Each number is 128 + 32 x the weight over its row's rms, rounded and kept within 0 to 255. Layers, rows and columns count from 0. Numbers have three digits each. The size before them is the row's rms in percent of the matrix's.

# layer 4 MLP up, 1920x384, rms 0.143, rows 1495-1549, columns 0-127
092:116104106069129177148067154109138145143115089180094166117109149210124156131066171169110148096161145138093185100111214146052172103174140139105136127083158157164163144133138133130135126142099100115167115099128058114137129097104132135082128125146096107090140084096051195119098125171113126111138112092132168116122132112150096122128146089152079095113099144118173150166131117095152107083110
091:102143127078110094134118125131119140166107120150108175111135150099151142136136139117141066173113194141145212129115115169127134089134099177122073167102086128170117132201181178125122095144147145092134165183172120159109140081133100082097106171185155069075144168151127090135127136135079143139106195178097195117104089142133126144163106176139101074118122112068120143194146134141105068102159
112:150074119095132137107086169129073146137110109131185073135170130168169119088167158105146103140165081106146107089154111161133128164093153196145180105141108142118129092109166072074051119105074146132128125104142139136087130088174085135188088188163142099142178135111140095199079101130233115135177125148143124139133110160176116135092155106146115171112137096140114101159096126122106111108111
100:143163177096131091110088141146115141154125130126141123090131178131131126127158129123070109158115126111148079116138149090108163136156116069123126107126196152139105061160117139115140132145148138164124086093055143129103111085102141142125174117085068128195165132119083114115112159140103122072085163161129107146143142140093110158129128192133135157120105139117140098140143141025125087107153
102:154162067139096166111168101129135092136121123144148119062115103199061099108117120146145126129090112159077097090139175134127100091152113119155097103164124133091154133188143167186125124086081104144176106141096128136147185102214099141115127188164109103154118117131175155089161102098155087128125122145118093095162127160113099117143130107119101108093132118185143163171077178133116118120205
106:069183139105096145100094165119137151175131110131160128177157102111081067135170133166148135132161095173179172161142133213098122068186141110145194136160130166095113179101153091101131118087121121085093175113161094156182148178105214137124107142151096158155118050127078125126122186151130138149172135144103157198135099099168123176110133084082123142150176189188134106170112164173100073144122
097:156135055079081126074118100131120102163124121083084193157132190139234146138151106099126067167166060130098070142139112173111103063074130145179154109169152072095102162083146103172106120101090108175140085084092129206144135140133171125119135118102146114147103167149149157151118139170106127098129147122205123140132107131098145151148140134160101109105108152131181128123166146100149144140177
091:135128137085170114115060109049112145114098114145147116179092051104149137119127148102126140110136136119070079125143121173143145091081197123153125154110202119139118109129120118149147129107142079158155095135099100155184177095130143146106123106099134127158162137131146115128168065143185117142193078153100090137121163091109141186178158076144149088143147116129128099201159125113110171140184
099:095142172122160148144093068154113145089111114170113134142088125183100118097154062149148134134165150091108110080113086132142122179084167150194127177111152146133104083148083065133142143087135100152090085172156197173070102104159130090081116131029105092064148093102125100131100119142136176144131094164102222156092146171121160115118149113143146135164171157193089157100140148121130202135114
093:123150093114077103170160150103112161060132152125163112100122134083159083129126115123155194140127147147092114164116078138140112122111096136133169102187117119097098151129161107148076062110137152107106095099175159183203106086096145104169128086123145135082103143095098141127132133109132088071161078114073149121127164107114074142108135109111168159169139161068140158126150136181128140192155
101:208155126129136164196097111155098095157135041100134118126058156094181127152073107148084157104114120127065083152129084135098147127191136174122114072144085134145105113104123095089140131113105138154128103147130136133176187060144116079135127113122150184138094108107146135104165127128120116185069151091156092105186176098067170163097116066131085149099135127137120123206160160152110161129122
101:124046094087107125037117128128139121108141128176167085071088102130168182089058172142123114141108071130108112119101114068133157077205154090089147176052163130098124182112135120127123161179145095139122126107148139099153165159164055150088163109089101168122096186131137136176134060123125120153134129137116130129088180123151140153161183099170095136129144134126149161103105170182085195136135
098:126097112113088112096119149138121075133138127116153187175104116092126081147150170086169124180124127179121050111154136060167117091132147137094136107120139124149176168166131154057110094142068147165126137127096183080145144148104181131110142116173136091189067116139142138101135100143159091125104118131085099126144112175112110142093170117157168137093060112074099147154178139139117117156131
099:185120123127111130200150162057148106134108218162097140149164175106143117147085167115092063112134162070168122137099157123130175116067158135136055134108145109165141152079128112155130134129109130126072161104147157160140166112133128072117173080124148118099117118144075131086122115097138145152137115138075144124074126091129109094097175160159116123107137111075102076125172112144054058150096
099:137150168118152163152182107117149133093043132127126087091144150091178165111125086108188138125175070097131154125098121053107176101132144154172150120143136106170098130090158084140147105162097099116116146152192130094175096144159109142152143112151155148106158114066181088135104129118138136147090139159168149155041134059095124118106140151178099176148126140128074135052139104174084143075187
104:156088079119142132115078123153095147073140101175137128112116136180092150135126104153145103159083154143120139087113129126109100098102123146091108087095114142092200131169152221134118101156157186126098156121141101135106102203109161172167147099123123162135099108176132096143131087109116126087104102147162133075135138092104107127168151092150095176108117126171089201095113095057118125076157
097:080095099143175159097150130103157056091135144135153124068159142105181092103162139152152186140116124090120201129074069152161107104145083157084116073083148164106096070129157104148122145159116124204152099098106230116090101141159058128107102136191173130142167153099101095126065118081137114108155150087097130125149057077112147118133121084131073140061128159153156122083104107064112130183093
105:104121159141060106100096103138112121118099108086134190117078113138152161117089148153065104128131126145100132133199152140122098161111118161095155098158122126131092131100125185137139093173183082117132148132148109120129157114101119160167159128088145083112165066176115119132196129146057116150166172096150143146157177174053126177180126136092188138157125140108112198118145147174073169111185
101:073121119128144075154089173135110123075128133163182093097189134120100105136098098174106137122125156136152096135123114140171164157088071112140067110099177129134103146103145190118108092160131154099126163187142169115153149140177179088114073128132159125084122168153116177071156112154105138153162117112106104100104106078174101140124128159112126111113158138136146050106166126108158082147158
094:088114108125202122159171159128175119150146092157115108154083084150114119138149130158148168094095115163071136100059118133134127102157130092138133117137202148126071173140095096114091118133101145157096109126099103124130101191204116154149148142127183155168150141094095123115082104122119136143112116157157087127114141123110139182143086059124085135142114159164066152126145081177076086138095
097:095097190158156149140039051119141110185173109081123150162165073132138139176128120108012082086142143107100100090153130098143151151152108141126123108151086105101111172121132159132123118074188106086147120129124125136114131114153159131167099204118101086094159152180105083142118105142153157117104113133154096125118176111133132043091153107154162158077102104161126145158099163119139167094175
097:100104148169146125131147150175137099173129156156129162153160093103079161075121120088115121124163102159098106117077147117090142164124069135164093065138105142194138144096176167159222149096135148109185131136148169182137115125173083143145101134113160092141149159158136155154099142134143153106059136149195152120078140125088078149111197147125103117104089125088135148145173182099186110126110
103:106124078038142110158120137189112140134060072167112108161078108125065094087116111192102188130186074085132084117179126151102136082138144089060110146074203144092151111184142112103108183132117118145126131080117155094133095079148148157167081135147123114147084123137147184106107083168134118140090090108152117142127113118100130121104154179150137197120128113120105092194102103144157137112154
099:070104092102160121176127120151097152129194102118143167101130121146117164095090165129134128142170132165128112171159129134173089099124099142132075117078169089123160085109190101151131107175116145129057157173176086192141154200150114153120129136174142154123173140145158106102137151133090149138123049110132110106176118090155082066189147109116146100135096120099147089114110120167105107087134
092:142080073136118131052119166195150139138120138084121110129174144111123121144148153139113096153137087179182144096128136133048152113147165162122065206106114158103133142081081072147134089126165074100094160157130134181153113080140137124117050117106137123144122159110104175135108094141070081115174048093186136143122128125123156154156095122152047097121151117112126102141136120130064125128124
093:141086132148181085104139138101192150066145161126133135157098141095060127159141094141146133136149138148138174105096146155133200095061128091157138132140122143115147080128145158128120190140111095160137122076158115211190141122137164137149106125110128141097150175079116058113083103149098166156133162090138170160127099155121090168159087138129094111173113152153128127103137143197100103134153
098:124137172128144150156137062139165114198139114132108141113098104113137113078132109171097114122115084184104144116120136100109139115135170139156202142073106120107168156102132108107139124159136150135155076123074074166070133092121174151136148154137130174046125117157119175158080121116173170158128181086120076073137158142166188118136131121144118110119138129194154126138106064110105106074148
096:108151098131130143125153126123150143148122115112120151156157115157122136128096147203059139080148141136105091096135121144146157091064155146167122107169103140150096081073202190127122172166124140179112124159080107118098123142140139175100152102113138137058154111133140125201121148148136178121162160115173147166087107146178103161102121182199130150119060129103184125148083160194138176132138
098:148059154124127131154123103142048165093144135077141126100153105125085140174162111150163139183169048131091179107122100176100149104136067068177143125119156126137139097095191137095143100108141060160135122164122127086128110171170146137181133145072132159124135117105128147132118137109178128179166143096124053092119103079079112129091145115212095188129113158091126160131168103112099063160153
101:110156077094168088155114155179088136149101135181146159111122144156176164113077143140147135138128167144157102131135146103104152135085145123165127096136105103101134159068085190119121163136136116112135106114140099195185081168110097115127069115158118132115068112126117132166166143098138132104153097147141113114108084133080154155119223117149111168125195111179139092109084087036108170171160
090:160153173117089136131134052142101153185112091106132095147087141143121185116141175149088093124145099121087115122116086164138100157144170122100090131149152191120141113113145070131184139119050051167115136088111104085196119122129094115075129106080143096126110087142070105166141140168133073166092122138163120116125142097173126131109178113165007104139141159140099128118149137133152125140176
099:185191146164079129123130105114097084127097135148157162123125131154173159104145129139169137108178151118156108112103165189056120146115126057165123092192141138105072101122068164128077133073164062125135179104161107159040078105128134076114169150115126166146144105111110102119143127099140112072122068052123136141137186185090128140121151147100072162129165062134113146077153107129118104169119
100:164095107118102097136116096133134188146126114122103123140094156136113128157125133044156118161175108176168108109128131127171061075123136122135133102118135128120084136144059111115107171104104149158143171085119097125160138116123081148139174108107104159101118157166161108073121187128095201105089113120109146150103085090157156088131144099111120097087103141075111123142111125175119092061144
094:128108119134126180116125166126107162074087140173118092101183194114156145101120169134118107135117127067173119096135166082083141053134161113081068076096119093121137056101147153132155135151141143104121060121154116133085110099084145147127174115120065078127112095166153085154116143101072142155080107112115148109122077172078158160155165151130124075173099130103114171116147105171131179148207
093:172117121074112159143156123124170115144090149129086137118090135091115111139084143156139094063094118154172181136129104097083153108165149135104088162104140194167178130091153134123123166115135114101132116169137075109110098131153121125068099163123168149125127134154181132154150087116113106166159159077176194097148143173145137141121106132108126070118104163148101133085129089096122154111138
098:174076092123116090160111153099227138151068100112135115091120103079153100178111200174071172068177107130071104171196113148088171056172146174146123127089099118158097151101105115109121139131152139146151105154126094167118176145124145145159130125113137103174113143067151077193093109115109106169171123116188144137173127080182138144151119129099136098176120109143124121167115108146117166116104
099:053145179164151189141172160120087077167161149082125117150045143116210112125165096087117136096157147186177151114129141133109128138142111154156096131054110133124123091201154122129194146071110126140144078112142156172191124102150109170151149171135179161131147116115095140101133163104112111118099148090132085136175100178155080128112086090098136144131102086114096118136152117076158095120109
112:127028072171100124091098134119118132120164132155185096149098133125135122169159132153067153124131136102099093129166128113105108170128139214161140119155115163153133146085138117133084075155090158098121160135117042145083180125084111064120163150078095115147111117144156115103096089113128138082185176108155147100136156145129089156110139084137065094084146123105125158102127106118105130110173
093:120144161128106145184134110202127188193125150153183138151128117079091129140167102131119124149120132162083141100094168115113145115150157094058143151122135129139101125117132131150079159099139145137096076072149109126130111193166103155142118108150092102162176181101171094131146121086137164110118120124086132150104142066116099150090150088092116129127184103148138129130132141081110125103127
095:106124151173145152124131123148143174121140134156117146118179141206140103120156077104128089128063075143142066134136141153183133111126165146132183140199064157058074113177075128108136123141153140099080095108136145174098096152146143136101181140166166123102111134098082174149125197112083114090155138140073116111107096109085158069134172116117163153084106076138082086118062134119126190094118
100:146075087196091121122097121081158159155131175109127157098059063127088120138127143079082125131097089155085125110096166137185157165163180124094082174127141187059110154073204147115124156192109168163143142157110038132185153081153099132163154170173125158181147114111130128145127126198118130097110092168157187146130169137165141105075133105096119175165131084077140144185100182207124113170153
089:123118170143059205137137200107134172106150130112063123115111163130102109096083097161088161106142098109089062156189141091088129173162111135143178143178129182107196123108146086083105077122140149144079138092146186129098145113104108162149186171133081105070116138066181147131163120204129082182157108138145126180110061175178127135165093165087061112166079150123126118121134161182173103075123
098:159150113136112109154165143144167115169161146122106154126100127130060127144073142111085085138192115120148139125134112137187190092116087160161184149169105168084090131066139165182160091151114127143169111098138128153139125068106169110186194193149127170136130146084185121126127149195118124105145118144149127136184161052171193135116141112145084117135141064046130140150123147108145148065144
094:134131151112156105180082087084176133134133157194124102165121119133162150158116165107088127211109154074131139174181123136093136106124145134058098156110174131173173128135066123116141126136102161169085141137132094105102157134166078143092105141127134120089123113127117116159154125139126117117143135151154150137141131058101151113111153115136135130129046132112128122121106155128071139148100
102:198198142156124173145154121063106194124055067107154139119109178086125122103094152132127137134134073150114061121127206141094149129117162134161061167104090071128111165090121149162127095177081096175185068181091089095113131130173116138099175137145108127118129095083143181152109087122134138113130146139131152199105086137135116154119114135142057185142080132165155065155155105172138139175112
104:212086117115118107169123119101125113129137137183120168152117119086132072092139154115121154199132094074117083097155125083148103065101137129129062158110175093136093129097080146152168200156100084143123160124142160167168129137121100119149088125173071114090173133127134145186101164110101114102122124104169124133125161054167117124102146118136135078062056087133171127176086108201125153099128
095:099033120093184155125138081161120176156108074150121135152184161105134122131129103084063142164118206180092150155135202124182130098143180139128174087086120063164097114154114135143141220169073122154162134088136129164078237116134126160149140093104098161171146112121123160121146105130183130090123125111079175172114139188115126138153134099090107170139133156177085118121146145124032119138160
094:115125119134164148133083117140084216156132147169062172110090131116124142138100123170136103152115092073070151084049137157119108097078115107153037152100135105105196179172098072109136154175131123163235115071094102187148145136123097143139137148145164073080120199121173142092137100103158103139116148123170152181137110151116155126151130085164118156126105128140147103141069149163066117106167
099:129107176102149138143129110076146142133126194102110146147126090119113122137053103152193150096106155156103101146178129188133145087127120105107145116093087173149140111155174111135145152138154082127132195151107079114151172105115120152148089159123137119114123185141117100189133173082110134139126206097165128107194123097151169174205158098171157098067106163116128120169156116130105115098097
099:146096098149105122173081096172143089150163086114180120069121197113091157104122086065098148134137106174117110099145102092081147115153147090138095060080151182110107094168081111074085139094132095151096134149115130131087074168192151117122136124121067116098123079103107095182080136146131106147160084149182117095161151136092113182187117161106075146108130118156157138143112119053146124113103
097:197139106155154102115123134095126122124120102165097076139059130145134098087107085125128120119069158137158141120118139079153114139144133157138100130143157081179119155143113133051088112133124114122127132129121183146104093150128120099096096155097071127168086149165094083148128110105107067112145127156147107141173127144057154149128094169099121121135116144085167198159144152063094125163168
100:181154098125105142142101116193060124128133111115092133123119109160137122128181155158124143068101162101121168090130159134146163112170128137140186185101140164126127128154207087078152093116088135151087131127086122077083087134110106156087116162139102127165083153117155103098132111200089074159083126171131133125133101152097147168159122111115117183120105114134154115203106158079102162141108
109:081099116153126105135127089167191074105134094125133129132125151121205141168134152128174105063139177136098078133114153129148122130138103115164142122168105102141158148106099176131077095130108083114163110170133171114134112133162112118201138149075124156118099213158184074127120104147124168103092139082155118115089107101074101121144152142103127078105150102076104131088153185092124141142131
096:195086192136140124151104099138092167133109171098110148155143116106149157136135089114150107107158044107089162126106168141155175113095130120095106145202154071164123099093204157068129072127150157104125116137148150088163125149119141123152168174126101168128119138150112079152147174168100088114130148141182144115126174154147177122089112159115131128100093120107170153186123062123083119142149
100:103171126025141139140122175094110188109152126112060107113183078136135140141169171146207136145174143080173105100155134105141119108132100125124111192130136145095079096133090120157081083116129125112108120056121153134134093175104187135139103110153093147098187088181159155138142148149145131178125113114116075163108235105156153142101130051128165137150100086163109172123111066121184166110106
# layer 4 MLP down (transposed), 1920x384, rms 0.0587, rows 1495-1548, columns 0-127
100:098046108174190163121145154130109114129121177077142083130095164138178118120128119126090148156093175120146118130130116101123147149128075132132159094113106091147137069107112125122087145119096136142079186191073075117127158147100111103094108140098134133133141115161124120129143173055149174130121068090119075142130124133107129102120133138109188167120094073134192146071162163172128109133052
093:154119153189173154105044129107066152187137176191124140171076047167126123138124158122156159098116086109186143062107129125138129099166153208083145106115132157165114074171075075139166167119165132151100090186125110100082118086137108138180135170162159160112121105080082156113126123146171093134125131118140123084117141070084178114122120132131183135096060093135130126123116119165122168108141
109:098142108167121102085129110126106109146139129163143139120141132143158123159114156138175146030129103122137166086132096088144117147149105135108154109109155127121154146154135114154141124122108121072116170067118155146102155162084128061139114155090141111139148124075130051074130067201122123139137160129064122101136140133098128176162088115149099201195138151179115152111088146135131074116139
096:170115119173123137157118155125102098144166201091084111154115118100088072123145153119161184137143104086129160116095125127105030183085124098129170098119084119131190095080129133159130136071169139099162133135093176125120156122118108129077114134177125133130042103079096155139117089103112161127083111131103116098116102119180094173122185141115083098180135119158114142132127123185134157119180
105:108139121146159119138114178106115176118106180128165128209092132165118171127175109120181165082100128111109108102098178181142147169061152136058102189108106153170167133137076053137133113126106138058109167089109148118137089057087120093103148162065132187075159135152166132118137106156090145131138093096148127158130154130103121141177133122143142169112159080144130064086111139190167150089130
105:090086141127146126149135111151095101119129073136176123090138108071088090082102161184107096107138127118139139130091083116172135143083087073078147161109085130137179122099102161157139077051142146102166112151174172148103144163148160186086176152142144110156120169135133141153163097145083152124136168142103158154121148173158167150146159155132052120163136087148108117035104140123140148099144
093:121163101176126147153109099131146089195127170118139098157110065150091066166142124081158140153146101149168163115155127113083144108194075153176156077145109161199172115162132163115161153093104137117090133161133144162077068141106146157140146094144103124089208119077142134132109161159130076107140137106036104110133174159120136110113131098109117121124106159160143115050162155054156170138106
096:075054137119129180132170101140165093142141109182143146140099115159093146172178127112109089148170092105118114147065156166133051147114099112140175129157119159139110156117170152070137132131133091139100101123174176129119109149158117112170137109193109114091156125089128142115136135134112096081103153139109138154142169146068135143146101084119093146111099108106137152103097078078079143184090
096:107068175098146094098150144094109100132108140145150111166115154089133080089149150162120143142163174146120172067189159081053135137146149111136125162133106099133107159159167133179117146145091142146192181069125147127142089179102134165201097128150157146124108181166142154166132079124114146107156126126164174151073078116139133150099107142126129127158088086122082085080120188127181147038192
089:092178111160137065061125131145147086155122086154125105149158116135187134132148097113117069164179155084131112098159096117144154144205123148094089181116078117129186102103138147051106171137211129185090132146172130132139105163148167171064166078192117134135114123116126121151114076104108150144144114165101173083183132126080163118104109092199108146095098082168108155127163117124170065148129
095:100152118093119091092162157097153092162088158149114157144188128117097156097127122152155153138096134079136151110140176114155118054146149131177094178089086125095129114130149138130099108176159149162161115100154128127081153169106189096099176135164164079139130121090132141202148113186134069133110108053114171174156117142137077109186117118127190055139125139117112131182091146203121160075107
096:115155133139114120126081164132202122109153121167146140118143122074152107158122063187115090133114132209130151113150159125116125154121077128175111127121107138139101134146087170064101115135160116123157085116151138130109155134162154181116112143095146079094093143133138155166122113123108117078138129124046168216143164080116114142123139136141154149164142094117158148131114116108078182175127
098:121155094149112161073102102124131166108133128154081127111092066132157114169151198146094113102120190125155155152071101095123187143104127201072084112135142102090217086109169085108189159103105108064119172099080079159144129130070129148125119123116099127130169192074159154111105124159134099139081094132135150041103125122148111117236155130126103112093140098167112161108148181067107101106165
098:152149089137113158163102151172108144165087143181104126179153096196149132152132140086202108111097130148125160121143116116071084128074157135135112056128111185082150103095053202078133089123133111074098139141101131126139101181088106089086128060100146115121145102141085161136153167134115110131133103076116142075159172114110089098148113114116116168142167114166128134122085132149085137105163
102:121132095124107116080111126102090070111159122123132144158145123174099176136157097124117141123151162113126081138130126109141170115135059058157125112108118122169081160093152098073156175079124140104106177081085109140181106109083081080105116119143167115107125141124188148110107093189164112133153115180105137146146174139104185136137142096179102171143167102079151146186132161139099137223187
102:172182171128107139137185113114173107140169110130165133180140120146138145089185132108162131141118092096118128115115125172093084173127186117073090118120199128148154120125151074106159201153059132104155106147124125176058152175120121122170085099136161150135132117124085140086181183117106123115153126168134163196095103144128102150096113134200166051130152058125142160154117105141152088124095
092:213174124143102129085095138120095179105146122111107139162121130092140137078129183188143122134186108158194111124104143106112134144134142101107080113149203110161074133119085171085119104104154097153181172131104094161163140190113162154165085150102146126187140127115162119094144140155055135097144123086114085113131122121155094079149107148143093141119132118076129133146115166146109153079129
104:150126069173150089122112140075093104107192086149156124132180115168103142104143142103137080101124077121180148158120086143139098158100064140185178131174152064122162176116064188105173127106150120101153101097120159083086130114137093159107173094145148153189123111165174136191115127112115114089160111099151165108145116167105159115162139098071042137123170162135109134185141166174116177109146
099:142145056155128117108202131139106126178117190115049098134125116113151183108129127128122146143114097107155151126153191162146044081107124147092141125069124109126187144142123141162111171125144122168109161170208123179124087144100128103129127080155130181118121150115135110071153133120118089100149074142097204130062146131103140089145190039155113130093143142183121094136108106112151114041054
096:194118150070154159157154149131144112148107144150173145073157155147123090119106095132157206128118127102192111159193172129111134102203108171164155140155084068119116130107112118114134118120193084157170144101143086082125115080169124145141130096127153144124155096126198116153121147086149178127148159154106128163067117131115116074153122089076097115147165104090125157148129104189169122130081
098:101138168188149137130163135146126123103126119133138096127125159193123087156108093145141080148100160127172110096150166082132113120129199083100174150075162162077154166083121080147125152124085158121154144137111121091117115164164129099139063086163128133100123135131112141085174149100094167114131126120100063109119071121094109210135156176134115151147123131113094074101114145128106116076096
103:141176164101122054144097132115160110142127107195149094115083162127116099107094082148082163138154107097157131127165078109093103139164117172096125136113115148099119159120146144114173116115149132173162068139188125101159149141179121034153083157156084102149073154124040114116089102122124083106094177118154157109146082156134120105151151123122137111101125108164122111160125124129128102158193
107:092139121125085045106112096147116146090116126114131157105129126115094112091119132159099203145101113113129138176137153166084125151062167175091115108148138093115146148125165138166044099090131070113082106089149119148125115106101164116115108131133130139125077134141127213117112129106152149073127137202120117133084123129146152127125129163160112157120116169126134145192144146152124197194184
090:104155103121144104111055177170188098098088128073157172082110082072121181065142138131115133158089153165140131090158121125169118109126129112053156089138081177072156091126121108105087125095103186116127089083143197112114126165121129110122137169197093132105147159168105093123111125190091164111107142115113102153097101099144114086100155152060141091126147200138198049140141081136106164093158
089:096084133137125094084141164119146128096170146169082104116147167144131101143094143095086121141151170212186170168072120099139111134118089141124195147133136081070124173132156178174114147121128149145119146161166096183179137089160141119072115160110139135090103114124085104112145190086166160123133133176140159135167124114066087147119176113085177102194112118156145124121104191054108106107213
094:185137111079156070106133098156125019186120127084169154127148134128160098116143110103144175116122148138182121125100109136180128162102162102130142096098093110110136139137105165117158140116108127195140067122117132141121104110131154144105149115108093128151142135091111141120172092120155161148144142129149063148084198157158154147138154175055153163141122093173168107140154111089120100192134
095:141181150071125104147171186087156099089129164081127080094172128054142138125115122141122149056158086153162115155082123147220074123128109102121218125111092057118140133078047071099082168103153130179070139116113169104068147147099197159133185135093152144119135084199119129127134164134137087149091198117131140107082168097127123129124151072108133141106109095102134124166073100098219149083137
103:095131142144176120143098091206157151148176119145120137146157130123097153085136130134165171135115075124118227043135090112113145106167069166155131096150198075116137132126077106120120150130156129067153134146081105124140086202104097127156120096148136161223102149164150112125106125122111132173187157112121112153084168111109146180104090148117126083140024094141070114129118131120142103098106
098:091070061163080106152137085104159126137153126105118092140148141115083081133143130136178153111093144110176127150142089188116112120149175071192174169147053116103122152149145100125131174149099055125129140158191127094160199139139136126152113126128135126140090137105183159100175125138160138143136131112130130153160129138120097108151124123124095123151077128135128076164157100106169121090103
100:157133077192119163129099085139119156102133185113111093152067118163151130192112048107158139171112111101124075150124140161102133130140105042129117109104114136167147124117119120076143132107106123156103126107151120167095137107166149160116142109118100118166140146151142123191163129129110084101131099095091172104113071145109133049113177099222112071123092100155153077164049127122124118066121
089:150107088114109125157088147188183112113186144129110094072118121126113089126103099151110145130116196091129107158113068161225189119122103092083180139169119079110082135095173146079101134138095174096152126136138106145089133137139155103176152110064136145126192166148125179171157076129148155135113144151095142153105078185109144150100098106177164115130122084024102153137094123181145091165136
099:137061160099170147137086181175130168095170127140112101141171106117131214104133088108144121183148147167080102126139159102144108107159169148107142178115122107148055104115124120171180129086116142091095136095110118078135122129067129178095119106119112144060110117145146131134099144095128109123083172135120122106135113108118145172150118169151075194110124146060136165127112135097134144137147
099:183135107142124161152140176143158146108054134117133056119144155106155198120164149091122088099113123082150122151084099094107157128136115126125115125073124181137104112125114128125163128128113170098106160164166125065132137049117113129077137173157166166112092140140162084157083064096105088122181156135136132119098145145125150156184155115138105136088140127092125143125121114156099134114119
096:111146150104111135112055150096121133121130060140084129129120114099120157121135134133107112083132152135134137166082110094132083156122109086158164237136135117073098146175093197122089108169065179177125135123055070122144103133124104126157041124136128145147121144098060106115222076138116091122184104094090124151141099081163163085174122132129105079117178125108157086150108111132139130116093
087:083167124093144097145121159164075132076142127166129134164110111192129109121132080090104089122147109165144129157180153131170159139108116126121189069150130179052170114065144090087117161145163160124113126133106173166131151144195123090136081094107123071101129136140090188114092067084102158159133146088073076109188105178091111183144124185115131154108158132073155124120163196090072126124127
097:112146161105103124114129156115130105140161113116159110065105210104147166166096192126145114123137114150152112136109114088060122104148126156133094122121145111122068095069159185123141099090151116129190172150107094143171058165126111097089103132151109138143132155125105175088110062125123055119082110142146076155135148140097146134128125109111142125184157145185105163112106088093134100126079
099:119178116106143122130146127105153093089117074143133156085080145103125153117169079120152093097148124112150122154179130139167089149171133076135155190118201108154116072150107110149141182112153126115135084161146088100109134193134146094112166161136207149086076131129119091152200156131133140129167119159137118215151125120094153147178156180108139155109068123099101166118124127119082159066129
109:134109146159116134192154124123145155109096112118121094115161116140141146105115149103161116106204174162104156189124117074160135117145121104084128170144154117089169164095119127186071137118152083120110150139125111109150188145074101130133152106076098180090134073108104151072083187118118052162184125118136093073100172058107096095157106113138157141178147160156131177092183146088115127157089
093:120086168073139110113137102131107193155158128113076167115133174152121096165140113077071120077105097115142107147098103146173139157097106180105112108094105156127122164125124148095117157144091137141078045147072115075124075117157124191093158188140159105103128099145148130099111097150130146115100109126069137145139131160092166122100165095082128126155178126164154132082146112059142125118198
100:141088083072113110082110144148104143136129125115140120106160107091102108150116074204128144155106058118092165177159115149172127128143095087119134109141154145131138139120117122166154099104149188144150142108088104072127106121106132043095035173117104073080136145155164088140084065154206160107170105125116118121175131149119131123115174099131155175138107103069115112177162093179104086167116
097:111061191048112134173084158198174159156139080136122126168157133155139123093113070188173144075144130158127113110158111085078091118105091125197141135147124149150105137122143103105148132088146130129096144067094144132119119123099139084119089086141115138091143126067139187112124137157149126123125150129153098154160164120165102102149114153116097077133131091175138118122146098136118136115126
092:089183118125159060092182073153133135125159173149102094107111151173140125117139110175144119115121167144179161157095124118160182096115174103114097156148164122107117110126082119149149193089092094141132131132109131128133122176137139155122119119077102072192113131117099118065164084087116165108094169120096173108165077178173155093147131114174109148164184138167174204136156149165111144130105
102:099124153152109137111074102114156187170099111081101186103142151133119169126105122093097020097064148086147144181149136143098135184146144098133081172151070155096039178227150177126122154136151125127053177105143151114096145160168118119089138078053189105138179102065162164154113198099076096130114154138096139180167109120137086106111154134089108177120109106081129118094142138121144208132121
094:175108096114177059077148173162091106133153143157139144099188068112145175109123093148075138131101053103107105125103079155198190143178143162159096131117127130085166104155184120185140136133123096091154155093143158151147116060075192092111146153155118148137086172133144150154090103089127135165077109144129109079144117156145089106179162179117095083127190069156131095154164166081128104134141
096:131120144090193099094155121195164104123151115109123088130099107117047110115112177090146123112120163125133143148125115108148141115144137139153115120107132186115141154112149077157087139130066169071061152068089139114148158178150113111126105110082131121135105117054127124183105136148178172143112194157106132081120135117119104171130095112137155144138153159136165134125179122064142105106140
106:121147174146123077107206123149114140195165098136168144196131163108141158161132136087128117123110072119142116127161161147101105142137117160129094126115104127114113192032127112058144138144151165066133082158147142162111122141153126115142150163124162134095123142121134116121097126097182121104149122170148122100179123120144143125113137177069135096156132126158188140106130119156180195122140
094:151164154112127123143125128138181118127077118135106140137089142109150089108127097120159104143142128106136114128128065114186132109080104144093122120159166154099132085146135143131132098157169139144093105183130124131144048097143189127099118104186084134129050134105130108134124138117103075142135191126185099106170155102090103130107134164137186122141142121107111046198122115105155179090162
094:132140165097142107187106127144115060125090101081174136115126170046118185189171088139101186151157093147126163174204092109127142180051144149142113133117114160185150068115062168169076121162160095158103126132120148040141129106180147113125132183120117166177165117073122121163042149176098147104134058143093125106165103127136066149096173150166102121114170096096095145130130135135060153187154
097:140106119119148104201167093124130214130117122109115109135148118099144096122164115124180113159116140111104112099128076106136154123082132147115107093089149163104147146124133107128186125119117104041101130147128146095099092121173139140046130123134129183110119145100135122101115150181086143098125190172119130110070130124092180126147155125139120131141168114080122137101133088138131153115128
105:151222176124091132123126106077120045096128146107105127104111032174128157132138107173205107080077128131159093113166134108127098140147149097099138172124174170167136183176058164127150105103142087143173095109144154117093164071041075144084161153123114141131171141105144086099164135157081152101122201115144153133157137103052107131061134112140108255151186181092116128123169069200154135148161
097:166093157125099119152096169089151118182106122123127156061154062100116141197134105083103125158099173128182115132130109086117121173119149146122177174075148114173082192191144069197088149102098133107179140161148148159165146100117130171172060164097172152129165117106174110094126149137145110104155110179141103140070137125131136155109137099156126108145179189101114160125127109108119104183091
098:095105181129136088137166108167126102042190148154125081087108114128119134140111159133136131142114137115139133078131135084092145173156110157128098175137194164169182150129161146147126153155180078148151153076111113131178145116068117164089090135099108119120201130101210100094130151117085146138083113087084090172113179108135088160091132106136118131135121210155122098141109090164152130094122
115:105115152078107030075109123130121055174142186156158109080075145083160123120123129083103099112168133155119122106104152076151119137099129100174158066102129135136134107107143149163172151040148187132121126125162146125192142138143155132174110172110155111159141090147125061065139150147176141120113200115108148158119154149081126123144194130147175115108103138119106098114172141092142111136109
100:170115068150190118140143119098118180081120165188144184119089072166162113124128131110175110113108139079101097124123137119123092135108158107126108146122144064133147138153091138099115144121170061147166081106154215127132137114091165156094119109147179147128165170141097137120129122174093114118103095113120204138000158091149140113126150120105162112115113137090083076139144125157159164143134